Weights of a small transformer language model: 12 layers.
Each number is 500 + 25 x the weight over its row's rms, rounded and kept within 0 to 999. Layers, rows and columns count from 0. Numbers have three digits each. The size before them is the row's rms in percent of the matrix's.

# layer 6 MLP down, 128x512, rms 0.126, rows 0-108, columns 0-127
104:462478506479508528504519507455487481512513484494510474494472527563480511514496511474468539493520500521496534467457503529509498466486482467494480524515495471497532503511510479510472472537472470487534471481538468527488497495466476492511494525456544489512507502477448495526469523501503490517503473530497522496475482485488483536480535500506524471477501481520495470505477477488490527488548
109:502521525542462491513480491506504535505491500538493501458490506468524481500500516581503474546483497453533495502464504540557523493478485540514498491490453512504517523506480501504456491490460489516460525451498485530463523502485504486520498537539550493454497497490519493479515512467472498480470457504459488554525487500513516494523503514472493536485497506485495495521506514535472500501511
099:490511505531509491557476547491494515485523484504470547451484455493511525485499486499441491566519471483493511517467489483494546492479515482514471484500482465508462473471535492491491488533525518492500502507537520537511565483523473507494507486561471514513501512534533463491536527529536458493519509546511556511506551475504475535555502510516494469460500509498471476539496473513462523532496
094:505472459534502495479472519502506483499470464481525449505527498526529525474470523480511499501473493482522490458467460500483516496516499445462504491498502466496527519508487479525501522536521479481466491536549496527477503517513512541522479486484505508505537508481525494511505517551511493493519499499545505470501500502489506534511475525482533517521500528476495549482556497506490483492537
096:507528539568490480552431505539533546519478504527426516524489523553501524484497512512502498512447558521442500497513476502491504479451518498524501482473506508535527521495490519502499543496484521524470588500519466497546519498498500501488498522533528517515497483482514520492505523511506489501442479468443458506535495530515507474457521515500512548506517471518458509484516453486501467471483
100:509507503513478456449494489491495499553506515506521454515505525521458489468515536499499485526493523460476479458503454464479497462485541520520519487522485530456440464518444506573466487544505454513472512489523509499451527544497504457538534536502491510523499528474494545557455514508490504494484513487499515463497494524512518527531485509504478494544516532483510526511487505524539505438526
095:508508509519498486531480484483532518544475513511526546540529549519520481519460468535458541515528482510477504478432518467507468491494479481490454489490500515500510484481484490517460536513515519486508517545512514489530493525501526426486471493444515513484502502485561522490467509517447469489503496481487494487529510497508532504492501534512485503522519440507512493492477506492489533513523
099:517485491460514483469511491462494527526488529518505457496492485527491464502493497525500539461480470526524500486490534507498502499457572525477565497509533499539464439547533505528483501487446491480535504480491517448472514448493463450420477455456473552522468503501477505482499481514505462482501529490464493523506476519478537485470478463518487501512491490519490550508494527531497481526499
103:521546497530523499464532503531481472458521484520464499466498488527477501456515536482522508535484507488550504524510510467451496523449433557516480511517504533520489479510508508466513533499503504492502535561513541488500518531489472518548491462488499474507487520523525485503489490514526533452497492505536529542503487494523522504490477485443514473492495488526485506471491497524549486491480
102:480462461493549535526511512523471463433461461528465530490531440501495494536457466498506500481545510478526507491537478516513523449501436494487498534491528498459510467515515511523540477516472532490479504554497498477507455497520495505484482485532462491532489485477487490488451483499535513523495514493553527478446492507555532476470480495481486504493497523522511466567489502479498454493504
094:446498465558484462492523512465485512505516515529540483513493477492499476512502455476489507517518516474493527510482488502523488505498536477472510493519514471490549530504526515517536498460523483509453510522514477511485493546531465518500477497478478540531496486487489480474488457441517471465536497486514433502492565445520441535505501486448490493512519480511546486483511504515479492488506
097:511451500508508516495477508490489496471458546482489539528475536474537484499494482493524507498481493486496509466484505531480497467483493508495491480499529514484486515464491499488525500493550514426486480464452492507542481516506506530541456526497499513507518477463496538472480510521530511481517490487457485492487564506491481529457496522540529505467489497529467455539490528500487524487490
091:486483479489512486514456486477475496510520516510512478523529538497506473494458486522501467531470452488497522459488470531513473513525487475524441496529513511489455527508529516448484515554515540538523489507487428509495530482555481476494465501496529475507524525481474500539509511496501504487530491526444502522500491528529471464475523484482521509521538495474548535483485496473419508514514
103:508511502499531511496517468520527466459511542520486522464510518498482530497517540492461547523511489502486501530466500508480504508489491491480533473502503505461528480473485520476494517506505513473491490495503520469512497490489471454520521538486501445490534480506519453500501535495544484471485509513517529484528492513498483540511483505510484481429515552462507450507526564503515526483482
093:498503495492492509521480562495457472454483525493541484523458461491544501515480499483452467502516497491494527497476479492499493533516517502488512518452530506504510510469504524475514495511501465476493474520524516533515490505522461443534512525500491502494473502499448462485507477501482503486481472479507510524479511469539525484468492522492473476511492508462502502465477497485535489518506
094:551499488499503517490523522442493483460520490453468538482486511503522536502509477507519484493494542519540499493493470506483549487509452498533484488474503487522510504520514485482510483492490525530507476503487472516479518476531530518501509541519466474501512519509482480505506528477491523483469531455468501480519502433469481488547502529499551527474479471510481477491480493493499501497509
096:499466487484512505456542457521533493479486471502484458500507504538473459557502482476463479493504479501494512491519454536443459488530557491478508499484525521471474494514507519500512488487503504534492483509531478478545498490497495516510458482478468518500518475540492493513508476517470527505562505466493500498488482512522491521481477522533524551464466478501472509553509482493515519553466
093:470498477430479467463452493462479525509502505544534488513541473504519485520462452519496531508520514535516487489479529481501468479509546480506487504511501478515476495523465473512509514483488535528529540498520533501518525516442501494453496503505493492509474500455485493561485534457501518498460516461530518473528476490486520521512484510479503488475519557495481483514492489518525483485516
095:517536518483466455488502490525516521486541509474559517471494515491517479488488499532497486495464457493482463550516506502493499494523507561501489484501522513517472476551506506542461538447493524495489548543497508482491514492479474568507510482507532484471488509504520495513492532566511508537493450489468515537514481550513542464496501485498487526465518509466474518488476514460510475526492
106:473509493509475490493523485465505492524445497517518448492460491493502476480511525509496492482493518515500540508428494488501437504486508570452478511471521553517495493533482479516494465538513554445536506540478505497465471488522457463527487445460515471501508523541479481508492489506492490496517500527533516508492472476538518501450519467524485502502497507467515505499507509472503506524492
103:474477544502460521519507508489493528460495499533473474449460539529485472545476517544545522467448496501471494506502506514463524478504480504515491483528468541492548492479473538526502532508499508503471500505454509466491473530493533490503471515487467462501515488494513512516498507465473480512511532473500490507518464544533518524506499486500522462547510504514485517521500473518482485492505
098:528573480504507531469472487514518514494480487473465481496480494500517525478498523505518474523500526505496465523511517461512528500492533524520518493461562518479503535496512482488521490475535531522484482525523494514504498517482516441497500513513458495487518500519469497491502491469534517501481507446521510481461516464517512515517486525522504529475450537457458513492500537548514508502462
101:465490512495494474481486558497522489553531473493465545476521495519526464448474548483557467512488475497477504509511496461551528514469455527495519476496486521509479497467515531538503505474520512494494511476510500486476531545496497549493494546508530498502491507479495469532526505479475540495538522518518503489484489520493505500533499485482487468497554473495508527465506488504462475521500
090:512469514512525479512500539520535537471484552556515515447455514476462507505518510536477491478497535479520531507491530515512445474506494466501520520493490462497502520503557498508499483456499529497505509505511516512513465503482495506445546475475527472493504466489483500469495479488496474483509472529514467507508501499472517469509481500503461500522541482523544502496488450519518526518509
092:503528474541479523522519487501464481460504467475460518502513480504530520491540491469484520525505488512497500534520462486519490497486502511467532506476485484558504465499492516465455530475495473523473479490530483505505495480534550492520518497507451512495455487508513511487507477492504437533498506471510531506563501497499515529533517524561510506528463540494495533528518456453490477495495
091:509489483522490499473479473491531508480542524515489498559506473459469528489480485512515539477498472501508470505518529518508528490451513465487510519499508496521487455482504471505545519503536499457458490499536510462513525487517495523451475486491511517566493499502529508487491472514455493528524520499532502529501513504501496481470516501506502511514464480498491546525476458495493504527492
097:501510456494470474482481493525492492461498478515501451511505486493496509490546494473494513491471501478524513442528489515506495490506482437535506495530506516496509503506433561495516497450483518498471475441473534496487515478466482470496486485511501515487483503470491494495493436474516501543520491531488494493545505466522503465510517514474488474470498484490512491513497516484507539472459
103:481440549501440491519498510533491482551532494477509517500497533496504504498498509517501477501498512495456505558509497465500462509493519495509515463505485464464524494519523489497477508508519428504455534500494497521474496523450490512486508481489513480484495512456528493507467470495520495500492469536517495513504496529517462498559469525477464472490538521492497489437523508517515506479508
103:510469474504488513542462514491513501522466520542493459521459493501492456525451475498488527479472529489523529501502488503494524480494509464523479496496533530467494488507500472506513508531521485453461516478447528484492514510493474500463491494487528504506534533492473473548484499527453534472475526514470495477465486478506485568512529496489448469509490480536522497518481533504508492525521
105:544471499513505473502496501532473501488511489527532493467498507529459479466528543467504508532498444498487514498480525539511489529506523463547504529479527514471478510546501529521476513493503507523485495465489511496489507490521489480499518491506478472499473514529515539467486496490493504475476496520511479489539504530544473484498502519507463492528532468506505511478536524526471488478515
097:464481496515470451481481540523525484482494500492428472448494498574467472469528505528523481516517477519504486502509451468496486481472482468523501482549515532518503517487489482490456577547521520513461528515489503534492515468468493519492521496503499510483504482473522550495499453502498513497522515524495490507520497493471475541515459469476501535494529510541521483485547527542426522474498
099:473489542505536470491495513479485507493483476483515493453501518495466495497458524489461468515509496549479522505489526440474502467499534508515497476529467495517570477486454487528491491512513509490484520507455478511492537524471447509526504491499477514507451517471510501479476516501499531459459514503487475526483506486523499522492513489558476503473562512471551513530535502493516439496519
091:486519460535498549471501523521470511516486521542437541484487519516536505503486502500508519485510456466526513509479461543538480492519484450456456504485513493526528527514434492529498440513489491486540519506502488502510484517515497470494481442541474505483491485527513497482501484529513512523440491480524501523500506497480482490499484500450476510518472498521536501461516514469484530547495
099:485490479511527524451537484459498516520532494481519529510500500523491496525463517474504491504481529517495505472531497517466476439514489545464497499478524512469491488555540531464480501501470485519499499494488482510540502509491511530451517515512468521487519517507461493481521530526500528486482497543518482512476502519506522492476495494499466481530550511539527509528473483473531505504447
095:505524504552480506497509501541507531486502540536530505549511514491548510469536496509508525449537470514495495485487529517481480536495473501542490538519507531488525482485537471534504509508455501555494483478504463496508507464488466485494512487524506497495526553519497504473516500504514509495499525507486506505509499502561511487495510469515481549523516497553503498458495502507484550585487
089:483462482499458445526519448494563484487505492443520495473472509514510494501493454498524469497528530537507484533510510517510497481539529504479484470528497466464519489492467529552486508516492526512520496500498466480505476486532495555463485528460542498524536470496467502517502505515520513482530512524511547504490500485531487519474475456484507532507496531504520514494447455479511473498482
102:457511512502493490516515510532505518462497496482485506505496491495468505540532473480488510463467483505555490537522498510479527522488538437517533482492459485481514491474525501483486494531472517480466515474526535484539471450512521546487487502568495515488494517502513510469540500495534478494503503494480473499476519494461491509507500519538520525456499487523508480460525541502490543501491
098:499517535500513479530480470524490474509470506509481535546551502478465460522550520475481509522515473533466478532533489508489516477550486471491488470472513500487468498468483524487518474544507509496545480442511466511526524517461502492490517474582457512476495507489474497527495492516525480506542477508481528516527500480526500472533511519475525491519513488507488435490511536523558500492500
095:498507510511495484476513515474495507516497500503490526522505461563540527506540471480508494505535481541489473516502486490472494528491503469477489504506494497527494452472569475537472489529513543519500516530515560482530499468490510537482503487477502498510500477525509511429496520526550531519476486502440513499537476481477490494513489511523464487465484521514497484539485423509498505535491
111:528470479491536521490532534496457484467509513488476500497503457520512517491490489477481499489521469462480545472516532494510521521538451498465518526562516477480486540547488478495525526468492504496534460484534503510480492509528511453528494473535433487500487543581464502488495481503490482496512492501530534508543503499489483514505522480480492475462494507510481490480491494493534534511505
096:508500508456500500474478502546455497493529478522505503487484523489438505488505502494549532469471494510494515522519509494500519515508451511494524491496502484493541526498526483471548471507488490497489504458516528500471486501530489504509528492530453507515527473495501463501482528449536501483460498535521493491506471471473504525564520449478497532484520579493480484537498460460549503459508
094:532495468474487482488487521501538504517527513521510468530509501501462530518488498486480559508514497523512496489490501523542486483495487503505532551536499483480510522474529503492500477534518493509533485530499530478497450526494529525449506483475499491536505433494495510518477498488541517495489536507491468493485514492482470501476494464509529517503541497487532462548513424477483529462494
099:513519485486534537490469546507506527522527512490494517438515468523517527482444474568455483480526483497491504494496492515501478478530476514476492517531528470499543480515502492520523542474468486509491468525503485506542513452495518472507491467495507534507497501512453470475521517518510499487509469500501450500546475480503509467487503482490503487517456516498535457465488443480479460485485
101:467526510517526521519514521544509485479523505537501496521502462479485484547515514483486533544532518494535524521479515505493475491478469479497437525504500473491517536504477525503535456487509519468489500492502475476527476476492518489498516517508462483541458494499511541438463533510465522502531528466471483500503514470508511503507453488511492513521494514511480481528482521526502502471477
103:529461539510486498513445524494509495505512503498474490543522543495513528508512488517526460520494479509501483534526484492532498506475519489482535498479484501502511488544569524475506516522499528520476519508523453485501553550468530525484503516486539484530518522497524485515493502490517477474468508466509490503528461494500471478526518507495543495472518507411476497547469533455492515457499
100:518497539469517501468507514398463520498510481474533486496515516524507487487511490528528458538497569502513492531527495495482518524507519502490500476525527490503514507518530528499476497539511509460501509503493498506472461508484498515463510551500529491518514525465528520514513469459533483463514471532493530482491493485452451524513550502532504537494521537494501509435510467542503558477539
101:532460521474505511459500477530504506522508548486502482511524547552483491471494513506485493522503501507485510493551558524505501483489477506490445488525489479518465523505510461495495570484466505541502536537511454486484459497486498506504512511491514474477538520516485496508501503508482536504497498578474467488499464480443474530507523524558480514476479510512539475486489506535542562495530
098:508490507495471435492530522551493476512475500501524528521474497456472480567542457434487525501485487513486482551512481509500512472521516469512556533490519466486476465477495523532508502469500534504517471500461466492526506484515495552526483530487488495504453474465507492492504500499484508489473471488521498545454507508519471481532478461496499467528501466491438494562495549522495476500484
095:518476513513529518493501477542495513522468521495507507507478473507536464483487504521462475478506516500459567539497499472509449491492469516489521454500522492520462505564491526532494485476520521491514513527525528518531516514514483480461486438456517499524484517506470466511525527507518457491454417505459493502512481504472508485477562491505495547530501485475473529431492448458495518486552
104:509514514509523528533496470456460532506490495498509503502508529500535494509520462467509499523483472475480514516508511490485483501503503478499464495558526510519493508434496491461497450513527528506498514500502486500505526509494511523495456548489501497500485487508504472523512520506503463494477445507479484499484489474546539492509504512476498510486481483509529535465494511481494477535487
142:509477519496487463509478485480508540509499484507494505552471492507488488513449495544490471507494489471468460504478525501516498492516512484523485508502489512502463495484513507512481511467519508479481521501454491519484523466495521502483502500479520479479473482485535483482527499521465547459502498478510499509485420509530487469503446504486493467507492479499490491490493531538506503547512
104:473454484482511491509497511503516461475507489487528525512445500472544493484491506481522514503480512457465499506480523472500534523457530531497470467500468521513503498497471530549482494506529518481495449495470516493486510545512508495526490482464520519519471515519498500519475497491473495476519486532499505503502490476524491503483485504489502508538514508478488472467539511501479463487521
103:529487498477534509490498494460485525503483459545491488490501513544515477468492496529495552476466475432544523548474514501514522517519508498476505496497472481517549501492474472557541514518534513526495528511519483488477500459470523498463494511480525482499481509500480487507481454503554517481478471502513503519498484471458510459487542479466517527479479493455504507438519490448520488488509
099:487516494492484502495488462495482530517538494468478487533474502492468477513490521534514491470511529467488506437483570510555480510523497494521477492503514511541471568487477482447504488467518534492506493478486501525519505487484500463515524504535501474523500508523492492509497518512507495517504497474535474523472543529507482470541501521504504503558498514484492522494516528522483538454479
104:506525469511524508486514544510459474463529534498514515482511462499457529493493524475463517464511476485506532525516463507534506517537491470477531500536487499529497519469483488504485473474474454461517482455517499513515519444504462569514494470514475464503458499536478467474500497540459481531549486503502506516554479511472478486542491517511471507496498481495498483502498520476507490512489
099:535505495495513498475506516481494528489505505515472544468491490519479519528526447506528496512499489489528502475509477499499471501448482474482466582462521522561498493502505499507524475445516514483526534512468509488496498448511524551420471502450511516507470478500485455446456515485486542494475501527504530493472517497527512469460490508514520525511506504525516518488461489491483477519486
099:542491472510555516494487519526437456480525491490538537493490495471500513499515513484534509554481478521477487492505485539553545478527545517440543498510482490487488460480473485481499467461523515505520433523515500485509483484501459539494547490481481517485507509507511508484488477526509496518512438505509525496500525506477497526527501525512500490491508487521546454514471531505497521504496
095:527529546537468484514525437508491511515494516527504468487518502432498501513504491529469510488485480441511495540488501478508504540519486481518491477481529487511451475520546528527524511494506480523480549512476507494466473493489492509477460486483530519517551470478539478541498485523469483507422511499501499527468514564511490514501494532490520465528483483485482521461487508514494522485486
122:537502532491555499475504482517530507488491481498507508500479554551516513521527502480511522481521467487468464479540550478491510509502480501478582492505452505556478489438504517454553468501502508513505514507535486507526494470526501525538511525484488536514514525566501488442504498477495502535470512513490498510501552503491509520518460530522484493466452520508487467498553533529506519535434
106:483556458481523499487533492520482505471482483499458529476479458506489519539500496488494474534535481520490508471512500494428502523513545514486499563497520517529519525495535463491475525486525476507549470491497528540499532478493456516518504531479488498513487529486498509459515480486490470534497514473509516551487512473493533505512476467486465487479503507434491486470492488468476486521510
099:522507518476458518507467539464462538446527457502497502493511497440497524459509467520449463571472511493480480487516474529473495528530427485484520495497455498511551502468508498452511466505504475529473480491494460507493548503504530539575489541518495506500512514520517468515508455484543485543489536545496502503472530476502523499524530541525528481476531535465500494454486481471503513505541
098:535539496502484494482489478520494500498487522478487504511467520480505526517519533525502525468513488482456458501471506458508491492522514533500510459519540465514489507497449493487524528497493471542499506523537529543502500506494573444455517525542483498504566518553540538501526456490506521501519527507471512465500515503495497458450524469495579447481458496482461530494550536494478499483494
090:493525516463547478522526503493519488500520499520549417513489490507541519528470498497461514480518501503491510550532478536504520484512506477500474505486438492454484509499514506504493484465448460498552496467514489495516483481482506499530514522462510514500499517547534490487516461516467465500508501515541464514492474514463476518481515498480496509470486491522518488531511494481502521473524
098:515478508523501498519526506455511486561471531474475523517460499465538524467475510505477473492553470522522517484525495496476505551489501541480474501517490496506488488526505464469501504484468476548513508510504443502524476536489510515523549495545506497500532505543497507541542514498501507525494466511561537503492494510483505520478469523471509485485488495463442512462488470505501453483483
096:513523466474520499490448477499495501489532540443531515503489521447455486475457525528475460542492508490508485518516536497486502483519538522467479524471507489509484511530526461503523528528502497518527477504523532517466478499499493535508519522491477519489461504515495536500517468508509488489480485527498484480486458543465492465538512512506519523504522522523467538489556484512504459492493
099:508498518521431511529511525503504498528483493492500474457500503550523479515514511486486538492540500527459493512506471471492494456494459498462484542513540464516541532517488507468511522491535515488496514515459477498494514535460499512501496520497485447509493492485529483439503508475472539497530507496493545489492546478473524532463486504498497521528502532454508496522529512521487520512500
096:519481484501492483480475508522489503504491495510510525510522483498544485511539494487492513507501471484499519500472488481533493513529589478476505486432490511481490510481503533532475538475518492501488516487478509513483526587507463481524460534497536479491496532481458482530503498448523523552518496494504516517493549507482490481543477491476492530519488467506543509507532508524551475559544
098:473513442458456518523519486516472533507509506521512487542498523487505528533506521467498512495521512514529488468516521520498518514539507489513496486484540504509454480480458471502541446480577493473506498496492512490468511520484485487510523499532465499518475484510459489547502473500495514520498493460517508501474526509503465528549458494500491452513475494510468501514508550525490530507436
107:507502521483518472507500493507540503569468504523454524511497489513506506469472504470487509432508501487496494475527501490529512546486519500517561479518472524447482501513503476467517536446497500526562502536522477482512531530538531510492487491491543519485456504521543510504488541464541498503502478507529496495501508525527514553492501467470519513488501520515528483488447503448531488523505
092:503499488498500513471500459512524554532487515488515501524520458563538486509504498503503522483486542506551483508512496478500464517519546488507493520474528516496493497442458482493481515524503515466476493439479539474484494507443481529540479461478571506467504498500446484493536476508502540495507522487467453504509516520539534467540491525469483513494503467459522469501453506504482469505541
095:479484507488476487513476491506504417510578489496489448493501518488527527504440470418483493512476462503494487463497516505512476488517494503512519502490489526508475486464506517517486505473501525507512488493478520485469516498538512524532467512492499512548477481464513505534475481511465483502491511499474511501486479504526533481490520534527510464536485497487484503507514503484493503462509
102:467512522462532508454517509518505495496512517485460524486532512519517526490493507473514444512477498504484487503486499487428455526525499539479482497503502533521463528449424518502519499511508490471552459498479526538496532497526506481519533514503519528521502512511513498497469529474517477478507495568492516514491481507520540480498521537491500454501502504481473474495537493517516541497433
100:500466465464485490508484510498502522490509492497470487552518518515492495468520504499499549439488508535496497493494544507453503483502523523518509568506518483497447521519543529512476502505494497450475520465479501491507479493468507493474513517536507455461489503511483551507482507464474466542530538538495493487449504528534527504485485481479517527541509525523509523524491532521506480509495
102:501506519508511483514508532498547460537516437477451539457511524543461520499561504490479515458521476499520520474495526521527520505522504535477513505537468496457516488478530511535485461501493480455499509505488494486508497528497492520514497498510530479480514471532510528520478509501462491473517526507449503509503565485483481549529461558546490511473523532501520464510519493513543468455495
102:508483522445494508477518505516564487501488502489538463525527556469501504530509472502510520473509503534507483499515507513494503499538479503530528515506498526447512498510510514492499457497476493524498494443493492507467467534500547468500522547477489482441508474494514482520531498510496509478505494466474470493465496493482512529459513465483549471518495506497484487540509511451457506456516
100:520510503540474506452510517506461510486514526504454514537519514470518464487490520492543518492506499508501470480486508511516555503461514501526529478514477480481498490485467480489470467505485453534504536537519545507479506518525525545511524499474518532478502469450498503510494470445526476547454475508504494505521480472496480513500516519490513512500494483465480471535478488478482493516528
097:512486467488507481472492520480503480530495480450514518482455484451489482476495486478522466498499542525480520462460472514526468485515548592480492490511487484494481510525480485480510449467495513511514492482508519506474486509509467520460533508476510479486463524484503492451525505504499506501496481488492501524514456507507507463526517469505487514504517524484562506513498456523510481511467
098:506508536462462500528511477526542471500477526470557500532496543481512545500484518515527523491511488524519525465503488480503509476517431511541519432459500495485526472464503484476496420505512500518518529462525536493502486496540495468516530523489459493491463477525532472500513502485512498471504457502496526518531505490475503500522501493521524514518478526487539467526519504446507513514481
099:450501490516499528481480492484497449543512485469556519523469513555498501476512530478507542487508472506510516514506482483471546507466516510526525514516479522526517506487458514512485483501513524548475522474484496471477481482480496475473498523483459523529564435527465510511487530530509513475506552470484501530481484534511506479544475510526478494457479450532398512478528482480494490534490
104:459498489509499504519510560535500536475526461494561487521521493470508485461484488514477488511508511501486497510534491481525502536462524481540526492490502509507522485468537536456522517511503494510490505523539483504472512488523498497535508479532499472512485491517504523464511430501491506533485503490563478518475512529532495501535485474494507540484485543524487498475485510491504503497520
093:475497493490492509498452440512489487463523501504502537469507491527501491521509470498532495499500517538489510502487538550500535471511450436499456513481459478511538484472479532473502531547509518492484513492474529485493496475465482488542485537478483497495477508471484514534537481527512472522477468480468492508538499515495443468521530504471486491496541503496520471493482521514510528503524
100:483486475533492517476496512523516511462547451491508521487501452506514527505521496491519498516512486540533502498464501495497552482526509506497454500517479510529522508503483519501478516496474491496520497503508520508504503456506458551562507490497496523520527528494494537473504517512531500473522509457541505472522520462533439509486522477468519534508517538501495501497493501482498496516511
090:499531518490531497509494534458486476516472508516521492488513463509480512472499522497527498508473482472462480540523546496525490513522446515483451527456481535502561475501505467496459486489509515485509485495526503492494465492522521480505487462523501499473487490459510442562536500502518479500492518462532525491570510480474533498474481493496517528491504480522458546524479466517561511459527
110:484474502465544513503572497544485461496479491470496497491524469500489524523516519494486493477484474522493494510500509501541531541482548503481529505523482483483493528493492482507523486513529510522504491506517483502522509524522516542515480531513493533493526464533504483510509477531530472497515504504520448465520513567476503525514527457511496486484470508521506503515545465486479498500468
104:467504516442520492485500520484471495537472499549490501499531579499526517474497476488490513518540482524485462529488473479530499445478450510528506510513482469470500459483502478473508459503503482500525493513509511501499477497485552445472538518520498447463511509451521535533477512478487482518490500458492485489545460493487507490502472513472512501515533487497514462506506523505506493521510
094:458508486480516519487549475453479487463502500539498480458471506461509494485507490550496505499536487509515530529454461526427495501521519443498453507481478503515538499531488488552442484502489555505544491478482472483511485506523492433504464520534503516514534508463523540512493554517481512465530516442521524529543507463496494505514511520495488480535500485523524501542476494459456471477475
092:515498471538488483499496502497513503524546489507505520459481464479521513513549500512501449475467486476472504517484472505483455485457555480520506514502530461530525532525477522524531560494468437517519481441501527531487527505515495529537497482498492495507476492480483547491493497476538475518510505503516440509520495544508496484502534516461489493536511523512497516476491445504466558489478
093:531484490555481465529506526507511498553499529455494533489506570535522456516491506476481496498498493527463481495493489471505478538484486509506462496495503503521518501488513467531525487477508450519521538508448462545458546550510472536482496497499527490477536491507502496512485511521506486502475452490450489475428468468488472516535501500471495527442543481480542535514505500512477500489552
100:511504489533440521500477512522447521519508514523459478504504499510520495465482499532491486478468513488479524508544551486518482508538483492524502495536550515459501468525503481446508537494486477512516501497538513524496484536501468458485492450477511504485494528509547478505547510543469489503494521494455526451539507496528448444516535502486479490476496519531512516441516519505485512503476
093:526492487494544542523520477501480457489514477480554473528541483448499525490493579479456491491525468482515527494493501510473513436497486494464543468526457486509486526468562513507496495537511499478502479506522505467492503460493521477509534513499481488456512504484455533510493566474468448507486538533488477486453496493482494461496522495566471471515492481483515501467507488491525507536479
103:457536501488539520516503456518496514480524542526493476474509470512494505469528513488479534529490495508495477457535524509511513496505507551511490482523518517490454510493500473454481516473475506537537475480529486471571474474485549490523483474509484522472521514504509466465510543501487508487503439472531499485532510527491536489501481486519530452519460479533462484511487504512464495522470
097:515551538549490492548490488486515535475517510518445504514477428483476496528460544524488501465491538478552520479536521527525481444490502489503531485464539450534453501510466492478496459473503450510486482486507467484478533489469494520546476467501492523508466515510466534495469474516499516506534547501536494491482516522492489538503480465535505497494502480535494526489528515522532499518447
099:525532519483515510511492496477493493455499503515489483486490479494517537479518498489473472467482480470475486547449505487567502490507487498524457507509493505480450515495535475496514501520503491518536517500538524514498524503495530475473523494513528496493520540520499453507483524480557519510472506515511477481568543521481508481483517490445533494480494434491496462515472525494520485479503
101:517500541518446529508538517524450469494483464445476481505529476480498514521508449495561473455508475509491493490526494497514488546486520503479468488448471454532474551527499493493503480508511470521484478516500514494483477487540539483512490440473484555545493459468497539521481523525480434537474504537515504471518499497510473503464514527517504493513480527493507536462464507468480496470476
099:461513541518502483469492469485474507517541511493502513524471490500516446544487518523528450513471531482516502512475510482481532479468563489488470525465521534530472515454467530528488555521526505514454495524468489469505507498491516546475455496477525525500458457508509481506455527468484475490491496519523519510486490475499522533539469508536458532500499486531524498524465459511513488501486
095:508473478467499507497519556514476480511511501489520546452511548490474501520497472485498479514549564485509494474500449552460511484500489483534535519505489525506500458528484542502535447517462503461528490522481485505526533483464446517510497491520478490471541533497494545514519520488503529525510559471526523503530512514517510503496504509483481503473506528529504510519472493520528536544460
104:508516494451523519474504509493525468428459453497520479522536467495514550529494492505521494486495479530509511535511485497475484502496487561558511478484500511505485515523491509499471503523520544524512485501523542511519537527535517502534510506512443526553509456506484501503489529514565500484448513540481501509533452471506493484500501517504534507533509501496499503530479474539549521483521
094:527510506493491495532526509547484487532501519514461524533506503505530499502509528516529501522464489479484493479498512456522474468473465525491483540492524493538505462479456481472482451462478483507499488490497492535534518497514543543450502470500501501487464528512523487492487482487494471483501508495487475484471529525503511501508523543527508460491512501532504510512495498484510500509516
105:508518524494489523519553543452498481481490509456506538496541500494514475471476510511530504477529455436537508486479499496471523526556516539483496450473504467477505531506507523504513521548483517465445505497503488495527494498557461509492480501520499535489470525521484534491512517518500510477500515465492507457513527554491465490527511530521519535505488491486559524491515501507532495500494
098:478495467520488504542486496467491525525467488504471528497478541521495469534492519525500490529524510478515504480479539478561472515487486464487494459471485516550486490535550464482540514473461517483546493526494470503494476476448478442543504483499520463472504520510513529474519492498452523498479517483506504488488499457508502492502468486502507532521475449470504486507457533479479539507517
106:498475511470504506537530508481572502508512506518497547531464513455448498455494514497541514518489492515496475514512490512514506537479553481536501520515460533493488475506520497523476501468488506469455492526494537485504503518475522501476506538534526454441497490487501506546505498494477542506572537484506512482533460494506532510514460436486551512473511458465502515498469525516467461510510
104:505471519452491519515472536470516503499516506512536500443511512475538507489491496556519540527498497518481510500503487481463486548505526538493491435538495481472528450488479518522553505502479554475495489476530477511558533483528526430518510461503525526483481524487483486485526526504512485507516478525525540468472521540459496478517510487505504527516501512539527500474481535476495520492541
090:536499534496504485469513473479555527566504554489522517517468486485497514536500478509497534507533544522496480499530505531462554485452549454542493519483460493519496524474473490509521503494503510490510536469520527453469476481530493532505501497505534436491516471502501507494483547532496513519504461451459544438486508494500446473505536506499486532491479488469492546550487495480483538479499
094:478519482526530522503523527512505489449496540521467524505509511541502440489546493504485502518495509490470521477505467552504497490491537525490516507517505482511552481509493477501513480513476486522499532498488514508495452497541510448525480524543496510474464493474520509473472496490481503511486495535513522488460522539487511479551480497504474553502529467530459530484493542491497458472484
098:471483477510492505504504455479516448505467484508515489487486516474491526501469470459518476478539532530493471469482524512505554508513488484497512451518509481512493507464489482443529502507533515474518434504521530520535501513492522494499525534535461526495522541484515480484520513511510496522501495520487498504475543509483477428505496492493556494499481538528502475505512486537510497501458
102:518498499489478522488501470448502557433475502469525483522511496473481481487479526558491495502496495514530505466509526534516465490508501481446467498560493469546462494511479489495511484517513485432474507502510513510532506485510529513551486529458489470504505492536546538535539505489490535469497487523517471502485516492511500511440533466537506506465498473531497512484467514548488501513551
101:494493515491509461445513521495485488506498505462503455454525485541486516500487491485495455494503540501493491508515504488441491510514477512469532499508504499523553504484510508488497499495531492513488482503510479514480464498511495512494505538468506527522497499513513527531478476539503485491467497558477500497525537496460519503455489536489489493548485508508457502495522558498529482517471
114:488527505510468527518464491501505525573485514541486512526546501519524486468485492534495489490510545504538535516516469534490487512514489492487513479464533509502508499558501506524527503533456509501460513487476496480474518490481511513496483453495523492496510452469474514489512465472484533503513494527527542454465498479517521529468559501495528529508508495503499528496493461482463510481552
100:485506467553543513543512474529503499472506499491545507500490542494480453510531515516529461450445549508501479508509440475522463495482517526518504477523481462489502487483488526524529496472512462536483513474513539534508493493452525458513507494481526517493502521526537481531520445504463511540509550480461464506464465479501551517476480476530534497503499490485488498520453477533552484497479